{"num_hidden_layers": 11, "hidden_size": 64, "num_attention_heads": 2, "num_key_value_heads": 2, "head_dim": 32, "intermediate_size": 192, "vocab_size": 4611, "hidden_act": "geglu", "norm": "rmsnorm", "norm_place": "peri", "norm_eps": 1e-05, "positions": "rope", "rope_theta": 1510.0, "rope_fraction": 1.0, "qk_norm": false, "attn_scale": 0.177, "bias": "none", "tie_word_embeddings": true, "parallel_block": false, "extras": ["capped logits"], "init": "normal", "init_std_qkv": 0.0805, "init_std_o": 0.0172, "init_std_up": 0.0805, "init_std_down": 0.00991, "optimizer": "soap_variant", "learning_rate": 0.0105, "beta1": 0.95, "beta2": 0.95, "weight_decay": 0.024, "lr_head": 0.0124, "max_grad_norm": 2.0, "warmup_steps": 200, "schedule": "wsd", "decay_fraction": 0.701, "decay_shape": "linear", "final_lr_fraction": 0.1, "batch_tokens": [16384, 32768, 49152], "max_seq_len": 1024, "doc_mask": true, "train_tokens": 113400000, "max_steps": 3651, "dataset": "wikipedia_en"}
Each number is 128 + 24 x the weight over the matrix's rms, rounded and kept within 0 to 255. Layers, rows and columns count from 0.

# layer 3 attention value, 64x64, rms 0.293, rows 43-53, columns 0-63
[[160 156  88 121  94 121 135 114  71 115 144 152 152 124 153 173 131 141 101 144 142 105 110 115 118 169 148 142  93 110 118 127 136 115 148  95 154 118 112 106  67 115 117 149  95 101 154 143 145 144 129 150 133 153  99 130 113 145 100 168 124 105 132 164]
 [107 114 133 121 128 109  98 123 140 156 138 119 131 129 106 144 112  93  85 111 153 134  80 115 112  83 105 132 133 137 143  72 102 108 115 113 136 121  98 165 139 164  80 160 120 139  80 171  72 129 140 127 146 125 139 178 192 132 108  74 175 167 142 113]
 [119 148 200 149 111  95 132 127 130 135 136 180 164 136 142 150 136 161 153 113 124 173 161 119 121 101 119 122 114 121 145 108  97 177 146 114 134 169 171 162  80 135 138 112  84 118 136  98 169 128 148 120 146 113 133  81 109 124 165 124 115 124 125 148]
 [127 166 152 169 144 107 136 100 119 165 121  97 132 123 145 140 113  79 118 140 167 120  86 127 159 134 113 119 150  80 170 144 152 132 116 123  97  93 124 149 113 114 166 155 129 128 107 109 125 132 124 153  95 130 126 155 177  76 152 119  95 110 104 125]
 [146 135  77 148 144 166 151 122 131 137 141 133 114 113 121 145 129 178 157 106 149 121  98 128  81 129  70 120 132 126 146 105 100 131 140 126 120 195 141 134 138 120 149 136  92 123 158 106 117 181  98 155 104 159 121  88 128 137 122 167 147 157 114 150]
 [120  90 148  88 168 143 150 125 174 113 114 155 121 138  88 133 110 114 146 128 167 124  80 144 115 110 119 126 118 141 157 113 105 137 122 133 103 152 132 105 110 100 127 113 163 118 162 154 122 104 167  89 146  95 120  86  28 141 153  85 159 194 122  72]
 [123 109 139 134 124 157 141 163 128 109 183 142  81 139 144  78 128 141 125 176  99 155 115 105 118 122 124 209 128 132 112 114 123 163 159 147  67 141 190 138 101 105 162 125  88 110 130 153 142 131  91 112 161  71 189  74 109 116 162  96 121 131 147 117]
 [134 111 171 166 110  89 137 109 128 124 126 132 133 143 125  78 119 124 117 128 120 121 142 104 143 116 108 172 132 126  88 118 164 165 141 185 182 108  88 134 113 141 120 141 130 133 111  73 115 141 167 131 109 129  90 123 123 118 103 154 113 125  85 160]
 [127 163 141 102 131 122 113 141 128 160 142  81 138  91 101 142  65 139 135 144 162 138 123  79 142 144 187 165 152 105 121 141 123 147 155 156 154 136 101 107 120 116  92 147 136 142 114 122 142  95 144 121 120 101 129 130 131 128 135 168 141 137 146 135]
 [136 130 176 141 110 137 145 124 139 132 117 130 124 119 120 127 129 175 103 146 163  98 135 152 154 153 130 120 149 141 131 123  97  98 192 133 127 106 128 140 131 179 142 152 119 157 177  79 151 112 132 124  98 135 130 160 120 166 133 106 118  95  94 163]
 [137 116  93 146 129 144 124  66 123 139 121 163 151 133  79  84 122 115 152 128  95 117 145 112 122 105 138 121 122 116 112 145 122 207 181 124 137 129 120 134 169 122 136 126 129 134 137 133 124 132 109 178 118  83 107 114 117 154 120 121 110 157 132 114]]
# layer 3 attention output (transposed), 64x64, rms 0.285, rows 43-52, columns 0-63
[[179 111 113 131 141 125 110  87 127 143 122 174  96 111 155 145 100 153 122 149 130 152 137 128 129 144 107 148  93 141  97 136 177 111 174 154 144 142  92 134 103 105  77 115 127 132 154 152 146  96 151 157 117 152 100 172  95 136 128 134 109 104 141 135]
 [133 111 129 119 117  87 140 111 162 125  99 109 162 156 128 116  98 107  97 115 107 100  90 123 119 133 111 147 100 103 123 137 108  95 140 111 121 116 125 152 121 166 130 170  91 145 152 102  90 114 129 121 137  85  70 103 132 141 126 166 127 144 145 125]
 [103 135 161 170 128 126  79 128  86 118 118 139 163 127 134 129 133 185 129 120 124 151 129  92 104 140 114  96 123 145 126 119 121 171 102 102 132 138 158 126 112 116 102 134 103 152 151 127 142 117 143 115 126 124 177 108 102 101 160 118 116 124 146 150]
 [ 92 136 153 142  60 138 124 148 126 132 129 134 137 111 103 120  76 106 144 168 190 127 107 124  98 127 142 158 115 118 151 115 111 103 102  93 110 141  54 162 130 122 114 136 137  91 103 111 115 131 158 151 120 137  88 134 150 120 136 139 141 150 102 129]
 [118 137 108  97 131 142 109 138 156 123 143 150 113 118 115 123 123 127 156 107  97 163 101 137  99 143  77 146 116 133 121 129  90 139 178 123 104 167 106 122  95 101 115  97  83 123 129 117 119 134  96 153 155 109 159  97 107 102 126  97  71  78 139 141]
 [116 140 124 126 136 135 168 103 106 125 134 165 155 134  85 135 129 115 158  73 114 112 108 166 118 168 145 109 101 130 147 147  90 136  92  97 137 119 125  52 138 120 134 140 144 123 145 148 108 110 172 100 121 121 149 112 115 142 126 137 143 157 114  99]
 [139 115 138 116 141 155 120 140 162  92 131 180 104 155  98 125 165 124 113 170 148 100 208  95  87 162 156 122 160 136 129 124 150 179 141 118  93 137 161  79  99 128 130 110 114 140 142 116 109 125 108 105 163 103 139 119 127 125 155 111 132 167 146 107]
 [122  88 135 159  99 114 133 143 112 151 157 114 154 169  93  93  95 146 154 159 119 115 128 131 120 145 128 138 147 127 140 116 135 113  91 151 161 153 111  99 131 145 129 115 127 123 151 113 147 108 111 114 133 192 121 158 119 126  95 150 116  88 114 156]
 [107 117 149 110 122  87 128 111 151 173 164 134 138 108 129 124 130 120 138 117 146 106 119  99 123 140 187 153 173 113 122 138 146 113 126 147 162 163 109 110 142 108  98 125 108 181 124  96 156  89 140 121 120 142 129 101 139 136 159 119 134  95 128 119]
 [ 90 138 145 127 118 153 130 124 135 110 121 148 116 127 135 153 122 165 150 149 106  90 128 171 104 136 147 108 144 122 117 115 106 109 183 126 127  83 136 147  71 126 146 156 103 150 173 117 141 130 152 113 132 175 153 147 150 128 102 145 149  78  91 131]]